Part of a small language model's weights: untied embeddings.
Each number is 500 + 50 x the weight over its row's rms, rounded and kept within 0 to 999. Layers, rows and columns count from 0. Numbers have three digits each. The size before them is the row's rms in percent of the matrix's.

# up: layer 6 MLP up, 256x64, rms 0.101, rows 65-111, columns 0-63
# down: layer 6 MLP down (transposed), 256x64, rms 0.1, rows 65-110, columns 0-63
up65 116:499383546496455522611436647392402508551495488528483554488508463508560418484424543514518461568469505528504511452467477553453448549565445453418456488505544566487479532554503506536497522535500528
down65 136:492546411594504500497491621448500512476495441486382524477501466536523399531478616493564516556471533394401502515496532536424481432503525481501507470528478528490426416457455458487462481509536579
up66 107:421420486525469448480539537486476479568536592474476489498595510524483541490536515435547483472468513598614522538499487536410508631500477488537463476575443472436583521541560508595508464453557446
down66 106:378472604436554472550510503469427491393519593515444410443489472461628540431510490496489446501541411456516579507508427500560529453537436467535505520481483516483483428476494477484464498507536434
up67 100:576386475448440426466530417417555490487484555520395450424394537505482428516568465508543488533466567561477495573521526581475536493537520441519435522530468521474503506525485516558496594456498573
down67 102:617580530527474585523534573501535523480443554619504495515568541468526497495482465557477420510573644492575532527565447442540524492519493570431538552511453445554437457496437486529475490492520489
up68 078:466447527481518568603525464453494428551516592560616490507457524540495510582472381475482619523453444529454482489432569519478431499472519427516543539564484499453469421459513467551558485465485546
down68 075:493568472509489486530427553495511536553549506506578566427506438549565455483537507497508565595600516552571574496559440513555592453516569515538456440525433547586506545520433603488445450508507481
up69 093:546513524488484550443453406531465544576578603362534522423518536510446548521495531510439474472523470483503544578447476473446431517444461505492535403469479483483565443501613534533490407491487458
down69 096:552462488521506528464463538490442417419517436544556553534480598566399524492421467540481544575485494469421432549488552568524496466564563507529467527426500340537512510459457486510497495543567523
up70 109:438601463468498579615516451556453439428433548482534501476430467530494558374497556519515566558443476547543569452479508481509469501555471472480408525521478462553503561439517558484518393498471479
down70 119:530430553461546528504518485514485509526518471490433514528506428514519540482575541461461527451401602441494359496483451543519524447578498566599495430473620441423456529476488495598502505535529523
up71 121:396548449444470542490520420501537467455448522487593491474439482513571579491462476417435534521562543396438459488405590502491445539533554586457458487545464488503469539501478487499429523487397544
down71 127:559564535521511490597428489496457594465488538437428531528485526489513437549542525443504525508550434594490550509574454580455554481383423485470584487468578550570556569494497511506430479474555489
up72 101:480554522467465532525393534572491537408512581535410397548498501464549447564527443510479494515547436458513453528442426481499418453477490428537463531516512433496541524519638533551501520574573511
down72 080:443385455544514568435509503581521370520461447549514476534553580537536482393604439518496436518500467500546569440531480432496481453513474488537536527494513603547515523513566449546442493489546533
up73 092:410499605490439518479481446552529440469513504468468559511523534492480565489523497520510491470569418652543424464468521459457427495472412470476554547485488469484527540572472525453492445452609392
down73 088:517536500430530532492485482493552549554526507510461567629415524519480496663530526557535495439500545471416561501499504494559530531523544487443405587520469442543444516555443512573477579478446537
up74 102:496510579502516512537359479594522487504522399530446489524353490467488446538445493529586549561530494475492567539464600534550483525473525500503516447535484558566446446470589556538471476545460526
down74 101:505450561498578539546517582559566436527525549535551497470509613607481575514476495436492482582543494521531435404565589450463458523487544470597548583470460505479513513454448502456475544523479562
up75 101:449457545569547478481504446454513396472421391521468527474529525515473472473522501635447526382437591505578471457510460466450465546517499537447543592473493524511555563466556535515518450468567529
down75 109:524367479379517551459549471559510524411505523473501563506433464503476516481585518477525432503549533488475493513491570552477629540554546418524583442512472484531546438481539452427462538506555565
up76 101:442506499595443487516482552506561553601523514483554404483670399471529422507455505470500526449466483442439481516502525519506562443435470543481459440552541543460538527478513503571427453538547466
down76 120:561549490578526559565544529488530575495564535439433477555455546417559503565488517488397488469519489511502501493510407513571488498482447527546476554455386495455438393559507578532572560503438545
up77 091:596531546466430500559529474509498450507512510416580524486489470453500495507539543499463565378592556563518548489480566440536412467547409529572452536411410479485508481540507439522559449554504556
down77 074:436469516513564515550506531494557518620487489504521578439513530489557450472532490477524531562463428464494458447604421545431524519449551494472484390518578574519460497526468506565465550370426547
up78 095:438398501360524520403532512441484510438543546520468538556483478497490534530482460517534512507505452638437526547586450560386416553454474442456489531502509455452563530492482442507510497507512442
down78 115:555556442484538477487624429447519540443463569473453480491502443597472533522550535564533547552457513473511477489386522490540583514541552493382500477561395559526414483565488537516492540459509476
up79 095:441491543560569516581411446499524478529576508517516491457518482551482513520411577511528527522493523434434528423477582498581468454455507561514499419582499465416641496461559537568514448537500451
down79 110:459550519382453548520508508485497584472461431590480343469406516542496507511552483363486442543536549482513556456468526559529469442485494499545496565464496462521488456443546493445576516505442519
up80 101:574409495487589538479579499445413592538531439532538494545432463534429534441434539476466514507552515487454499554490536397486556421517568502514548489490488467456572403497517477485448506438413574
down80 101:403512496532451451487419533562638490500560559575490543497423549474484490499447435499551539477473545536513512439444524485509502602469471431484522525467523542511585544642544479471453512469590515
up81 093:488583523452492388454387485448493463447491548538451510483466529452470527516416453563535561577463498544478525483410500544443524502548367437481447509466525534387499466466456570521513484574537484
down81 088:455463516420479514582458417510488440520473505545402470466571426493516526553504442555492596465518501519461535408585556407591428503511521448483499575559553412492484568548530481574514510472543498
up82 118:491506543456496467543466467424397454597472432556505431568475527516506492436484516422506455544575620520455531603469490502452439517512416510542562576485579528469542452527485503512594511520484575
down82 096:454447478566486480412550577480539509444555455516508606439468437549524529498485450544516518558421486538486508442504495549468603594492529579470542385533444470515458458474549505406438503440546444
up83 106:461500375467480485606457434496531494561433406505466479479445549531498424472448504537406546427515514468486555448477492512530550553457478508427515507487449467529600511597518492460558424520512610
down83 097:549527472407474498509531526521485486465529488589494495507561549418522547518524475533455467613445464453434514554530452515484507395472493407514483609521577509446433558473400427499446578498528419
up84 088:523507492490440518547433511509544499536508458461430594558511491491452484439565481495516509540465567385430547534515605565534520465522407547548454465445517426544422507507488446471587405419502430
down84 081:531538471546493482471551614514476564539468456506558552505485527481483620553426550507578566498533494518559580521548463517379494503513466553562381477454439526526481492528479552530477513630481542
up85 101:586485491557530488432445460557569413452542539491460508525445459464449566516597467518502502460529565541483471532459594453443480528410597483501552602492542522497536421529600517498456553470425492
down85 092:493506480544462492465570466445438565471569444539403546461535545532483472478339522479517526480540495487492490471499420549528490546510435463567422477461471507540578601443465489523514483543474357
up86 103:496541415511469536515565449480494500424529493515520457492511535534541400482557512561482501517524469488525532519489587521511470539444597507553466484409425378561527621542602535463401529497525568
down86 107:416529496455541515475430522450493444562543574512476457592542501431524557475518551463486498505389454545489517540465495431522419555468522504467479487518487521471502462487494452544616386484488338
up87 088:496462583404492489553477475440535455573419501480531486470508502509595448502499499533467454568461416583587490427542499535455555430526525417531563518434602526520522504597420537557492548459528512
down87 088:472551339543465538453499514572434494416484555545464501528451537423517509541487563465538538440634587479443441527526531421497540560448426474412518481511462487490526525515480422475498503532509525
up88 109:478493579470508494502477535486467474407464557470457535438462541495466417504631520559542563533485491504462469409470473552463492537614448518419495543499461602487469494463498597497490609560428533
down88 115:484455516604570496512553457417466415434497543520536506545496529421426514590529500498503533467548476473550479448579438504505477387530488494516478555425446545457453448558378508551482578553475547
up89 091:440509486512573474475465417469539518563516506468596512509534568499451481503584495443548504566488470540513512561567517599565457531505451552598548424496431497483598440441450504389471416493505449
down89 089:548511482516505523464647596525483561547494451513458538493495474488575467596541568554470483508506539416457528548526479504460524471445459505453478625578551478521462556541387475594519528555475527
up90 124:495536529513562552526526468567443518597506450510420443532474495480554481478447413475573447493404584374519495479474550484412581519465562528542570496576556526481510552477514508431480535560444562
down90 104:541495594446506498526481622521545537462542469538509544495411480581495461567517531450497642523536534566519404464534510508402469573513499465472400514464452529544474522585523449421473470518502479
up91 093:487419593597544547468481474576429503432454410449550502470479524531538500491585525536498561558544510517421516487515496585459529502440429557482432480505625607489462486541546466512467461477447466
down91 085:472535490498548506524546491451517453547537501531426488608543477485477453473533617524553441383457508469561463502551439501507379460568488448543517504463448453384480541518471459614470552499451523
up92 101:440524506484496545494538434538590443539531513547578568458489530443543507410554423457565503463605475489416435549422546565466427498473411545498476424506450494450525477428463506494476510485549404
down92 092:631526521484542465477548539455527600489462594432410447489425486488500460530412549619444550532443483500470471533492534514480513532530566505487519530518507499574502501582526509456420402529540575
up93 088:522571442443493469570477427505558480509493600519510457506468482592485459537503480555591393510454464529446486479403631555550522589557483465548451435548508500553453458446534540481531441532477501
down93 079:460512469374505462448519540503463427478523568531464487503506511428465476555553540504478484511483443374410538581498468456413545451576390483537486475507472449518463553483489470530465555504385419
up94 092:391472513486546542538442477518611428445470413457542559558490559557531487484550429492542474473432559491459465510596502568510534436517536459451487486498556510538472509526510489528466559418349538
down94 093:432387526534439520498610472491474473510492548435620537421506495589563634429548508468553511529577428480496487525479509558428413498569534488526524502438473549486464488471482481466469531519510458
up95 090:524498564554509491466499523587500518431479517461538374452507515467517581513510490430522506544547510576476526491616460476458602431608523422545517444561522407492507563563472436519457552496444469
down95 103:586547529450478523500534495487595540561402520599431512445444488532578479452557438506503529558495547489534501527508479626593539486442475557516434500463470514487494528489479460432504513584631514
up96 094:452521524590464495510448524468593538564530538436616533552424531490431492485416489551463533480555542540576537523525454460513555447514544508523479520516501555488413429475544442455433532360558500
down96 093:613502571498515413500554525515493495435426526440439450419505431525486473517559397428515519459498486467488572569459513593477509576442511422457566472441426443481479531471490541453492413552525533
up97 088:525452545492473501575460378558502485530528502532506482507479405448469457538433528542537439471474517577549517559470422587531587566484510455397466514509545603448467411520540440577543543461494508
down97 094:478507386525547542479532531520518456424508423451462526487562522499494476457470487433505537495444509410417377403513509446506487501424491483539480435458427448571513553394524553499449543417437524
up98 092:520594581524585509460488559546549573493450476484508508583553552488575488501525484485491426593533422441552453499491478497426581397500608435465475583533532591432471489491500467473481514479513457
down98 076:454532470482464517517601513468449511508599477473515502604512567575367494586588493600596513515480572476539529554476550505493514536488473536544528524603444481499480492440474544555484566548455493
up99 098:538461495467516512573432498533477471626412548480394523484465472462505527476548515469592445510434525564562517582432552541528447554543526498487568560454530503505503441488592547415528470427510584
down99 118:538434451463516536436539568409548504429602481480438511526527528497437537478523529619426517428434436501471530537477524422528589502453444576544498459481478556509462549556484473519422530537573572
up100 100:443526516470546511460413471552498443406529453476460499539459500549605504433446463504500518525360515594476581392532472559466454568412538526481449469518454484506507527564522590446487470490537479
down100 084:451560515413504416466491493571514474592434499487513472447578523514422454506564451585547470498523390422495476477590427479506447483469478476583455491535507537515493522598514411499531595447464486
up101 107:504501530593461504473512507520495555514465477488431579539557514535539462547390493555541411479493461538531466527452476512450456530470443465449550524470584590413513445611582602565514445508481428
down101 085:451524639463484442541527501519534387607533500571570482507506505515500543558544532491595473482547450462543476494490513528497513525466508539547487475481453406450547540416466426553449569417403523
up102 103:419552456473484536505496484460522566479481430597524526517457459530502411521491446572535528461483512562626479409539483521543408481558426526444557404497545444533504616525545508507580457492505468
down102 112:478527463452499455520536522543518509485436487473529522472501531487486389539524476584456532476624509559502559458511438512662450431554366545524506383502507459474466420491512501534545513494493453
up103 103:432495569527540562473397480444501515499520506548442480463458580522447445437472535437541519540545527446457529573486525517525449556491475466488524583454514389573551555407549473465500500604513615
down103 110:578581484537508491523464565466565594469578424517420475446542485503517526452463399461522428551481504421481538450555508488455470481520480421481395564571592525543524493505437544500530525403489545
up104 108:480510536513464522389465490439465499492428521528490567492454569398514558493489529497427549399552573512555476519452574478579461475523476404455592489469466416401543503462529435469486413509522522
down104 104:495577518480512443610530429525502476557571425521554513486512445520526467477527492448513449620527518384443451531526549473471500435435499583538454511489490441556417444444451529593508571497533441
up105 119:460492546463446485483437411524532579501496524571452528494505521540455406486529519431544521392424489478458518514574470473496526542569515454422524499476468539396492521551539442519461667542548454
down105 113:499502513501542559504499530393485488475569473532587505490524515581449502507540469492562539461480469405594464512622620570423430529523462461480524560528475537369473527413491512508465502537489471
up106 111:538507541487484497528487421542402493520512509491566574471501525447466488517503470512555431389581489576495414437508518498556451537535418557491500424543474507505626407505524563465464612465556471
down106 118:542569503454503423466506518489465548531497570470469519563511447459411465478461527548376524431391464565467486526522551568513503601550466484555561467566506557509526444443508381503503522563564459
up107 104:519416511379478557579552504545585457507455483450595442474553535493526477434526482465497445447502504422538451545561448517634579430473570529455449512502500538530475546514485556571472435500481476
down107 094:433520527592507531461476418482442551536596517526443611553529540577514450586522647461537584542492547508501481511458475457523483579520518463534437503470436502491524553496469494523499559579483424
up108 114:466474476363478593558530438506547502546439451493472428529552467515594534523515434487554497530489501574446516467505547461478410512527593455545516484562497511436489488479457540477546512378450612
down108 120:583417521589490489561547469481457536558633534446536429453532484485507479484521569578470535496537575503469494494520442446516525432498416463600533522511476571420532522587517535518576574539476534
up109 119:515500532540551574522464549435464527513563481556479470419449461373478489473458457462583506500580502415538557554499508432426529498474514472475594502524618507601510541503581404477460542485490506
down109 130:538580530470531510585518545435549589536466431505438608519583494532522495541493495454489486473563530449574481463486505420534473490519508427566514522561603487450543511531496433504447485527453345
up110 087:586594600546520503513466516481520485540564438504488556507499522520508533488577464533563452457572501572577486522418558598486483519440460584497478462518481417485496558519584489527496370448430462
down110 079:510556469452517507508490530545368463524568478500537417393467465547557532532417512479488588461495451551437531539516564459411470380482483505552483523463502540426472533495446538471439468611463524
up111 091:533472479414442495483598441534414433524492474482530491572434433462559421562526562395409501510498576516493452514513509602451519541484505494522492563474511481473408577476489453388526519508464544